Weights of a small GPT-style language model, trained from scratch on English Wikipedia.
Size: 12 layers, width 192, 9 heads of 32, MLP 384 tanh GELU, 4.65M parameters.
Training: a variant of Adam for these matrices, 141M tokens.
Each number is 128 + 24 x the weight over its row's rms, rounded and kept within 0 to 255. Layers, rows and columns count from 0. The size above them is the row's rms in percent of the matrix's.

# layer 7 MLP up, 384x192, rms 0.0484, rows 111-130, columns 0-31
size [104 102 102 109  97 110  96 101 105 102  95  96 105  87  96 104 102 100 101  89]
[[125 137 127 137 149 132 111  98 117 110  61  94  87 105 144 120 112 108 143 102  82 135 119 135 125 139  83 116 156  81 125 105]
 [148 142  98 119 165 130 158 129 149 153 167 131 128  60 132 189 109 119 138 103 163 167 126 144 132 142 137 110 106 139 172  60]
 [159 141 101 112 146 148 114 103  98 127 129 132 131  99 122 146 114 126 111 189 139 128 101 136 152 120  93 177 113 137 113 129]
 [155 144 124 105 122 159 129 159  88  97 183 133  79  94 126 134 104 139 161 138 115 133 108 139 162 146 123 137 134  63 102 135]
 [124 129  64 112 127  71 174 138 119  92 105 104 106 124 113 174 139 111 111 180 166 143 103 162  91 137 131 143  92 129 120 117]
 [120  95 132  98 132 132 110 106 105 133 123 159 135 100 160 174 112 144 103 131 113  83 132 143 106 134  94 147 121 143 124 155]
 [130 137 134 136  85 105 124 108 117 118 133 103 129 127 114 109 148 101 109 119 133 130 132 139 130 116  94 107 117  79 154 121]
 [110 135 118 131 111 165 140  55 142  90 108 102  82 100 114 157 106 108 148 143 137 151 132 127 131 162 148 116 109 165 132 125]
 [143 141 115 115 154 118 178  84 154 115 104 164 136 138 146 159 110 135 145 111 123  85  80 131  73 144 118 126 116 127 132 105]
 [130 100 112 152 112 124  84 135 158 126 163 158 114 124 131  94 117 131 129 144 101 164 163 139 142 125  94 111 142  95 148 162]
 [121 130 121 113 133  69 145 129 118 169 133 124  87  95 142 150 123 150 147 124 128 138 143  79 131 126 118  81 119  99 130 146]
 [130  99 102  95 159 145 145 131 112 113 114 161 174 145 124 118 105 116 132 127 130 149  66 107 125  95 123 100 140 114 129 131]
 [152  88 111 171 115 103 148 124 168 137 157 114 115 126 128 122 150 123 148 144 117 118 109 121 172 123 146 131 126 103 106 125]
 [129 143 164 117 129 122 141 125 129 112 136 140 107 132 100 164 132 171  83 149 132 113 138 100 106 110 125 160 145 107 155 106]
 [124 133  96 136 145 128  59 138 129 159 108 123 122 148 128 118  97 137 116  98  92 149 129 124 118 121  91  92 129 100 115 131]
 [119 101 142  65 134 145 115 149 133 140 140 141 134  81 140 144 180 137  85 120 127 117 135 144 156 164  88 170 121 103 140 153]
 [115 157 126  85 112 140 111 155 140 135 144 143 127  87 128 185 133 129 106 163 142 116 134 108 110  99 129 138 124 106 141 150]
 [103 122 105 100  97 103 176 134 112  95  93 131 130 101 156 132 128 125 121 116 113 113 117 161 156  77  80 131 117  99 134 108]
 [150 123 110 165 128 137 119 140 162 124 133 152 142 140 146 144 128 136 111 121 129 118 121 126 117 114 110 154 128  99 123 123]
 [ 99 164 149  92 190 136 135 105 158 143 149 148 123 146 120 157 105 126 181 135 153 188 144 154 111 117 130 146 158 144 151 129]]
# layer 7 MLP down (transposed), 384x192, rms 0.035, rows 111-130, columns 0-31
size [104 107 110 106  98 108 103 106 102 103  93  99 105  97  95 101 102 102  94  92]
[[ 96 157 126 140  96 115 188 171 131 157 122 124 187 117 103 166 135 153 158 131 126 132 145 139 132 147 112 136 124 148 115 158]
 [156 140 138 145 130 126 109 153 144  96 113 135 136 150 130 144 113 122 152 161 111 105 146 132  83 145 157 108 120 111 113 132]
 [101 104 166 155  72 107 148 151 105 134 101 119 134 115 120  99  97 114 115 152 130 135  79 117 151 129 113 150  71 142 155 158]
 [147 125 123  94 135 155  87  90 125 148 163 136 157 139  93 102 187 135 159 148 144 163 133 159 117 105  74 134 129 113 110 100]
 [139 109 168 103 127 125 131 162 167 108 106 114 145 121 153 109 138 130 141 128 110 125 117 130 106 125 142  76  63 128 132 124]
 [125  64 130  78  92  93 132 123 112 167 170 123 145 138 129 152 100 125 128 125 129 143 112 124 137 130 139 145 113 154  85 132]
 [164 130 144 115 115 135 115 137 136 157 133 113 152  83 142 109 137 128  96 139 161 112 109 140  98  89 174 135 113  99 134 107]
 [118  99 144 138 132 132 144 104 121 132 165 131 125 116 151 130 163 131 100 122  62 122 185 151 107 121 136 105 130 164 138  92]
 [153 126 125 144  69 165 128 104 150 149 110 102 162 164 106 127 135 120  95 153 180 141 121 142 154 137 141 156 125  97 112 127]
 [122 103 126 144 185 139 167  89  83 109 161 132 107 124 150 148 125 111 175  98 127 155 170  95  90  91 149 129 159 160 115 109]
 [125 127 120 130 106 128 107 130 132 115 151 122 153 149 106 107 169  89 116 164 139 181 121 120 175 128 134 147 138 123 129 146]
 [123 148 171 165  79 146 148 133 105 144 121 122 128 111 135  81 134 112 152 139 168 149 146  93 129 106 138  97 137 127 134 120]
 [110 108  82 125 125 155 126 137 153 110 123 140 159 118 152  84 112 160 142 117 103 119 104 105  75 142  78 130 103 109 136 143]
 [121 102 124 154 156 117 116 156 147 134 121 118 188 131 162 108 105 140 122 120 132 157 133 140 158 165  87 117 139 173 158 159]
 [ 83 117 172 190 119 134 132 100 134 127 132 122 125 118 165 137 140 137 113 181 158 116 135 148 152 103 139 120 113  96 133 110]
 [118 125 162 183 110 143 119  59 109 122 134 163 130 120 118  66 129 112 117 139 114 155 131 105 126 120 127 146 108 151 153 100]
 [134  98 155 152 129  93 114 125 109 103 121 116 156 158 110 189 119 158 141 155 132  78 125 139 124 129 115 127 103 105 102 116]
 [179 136 164  82 142 118 142 195 133 124 103 128 109 134 109 132 125 130 132  91 127 144 160 151 115 143 107 112  89 172 119 130]
 [161 110 129 102 129 137 146 136 137 121 166  59 121 157 106 146  96  97 161 151 117 157 136  98 129 113 136 110  98 142 125 131]
 [110 120 117 128  89 116 131 142 190  91  98 101 116 114 130  90 116  83 106  87  99  92 132 133 145 105 130 107 105 129  77 102]]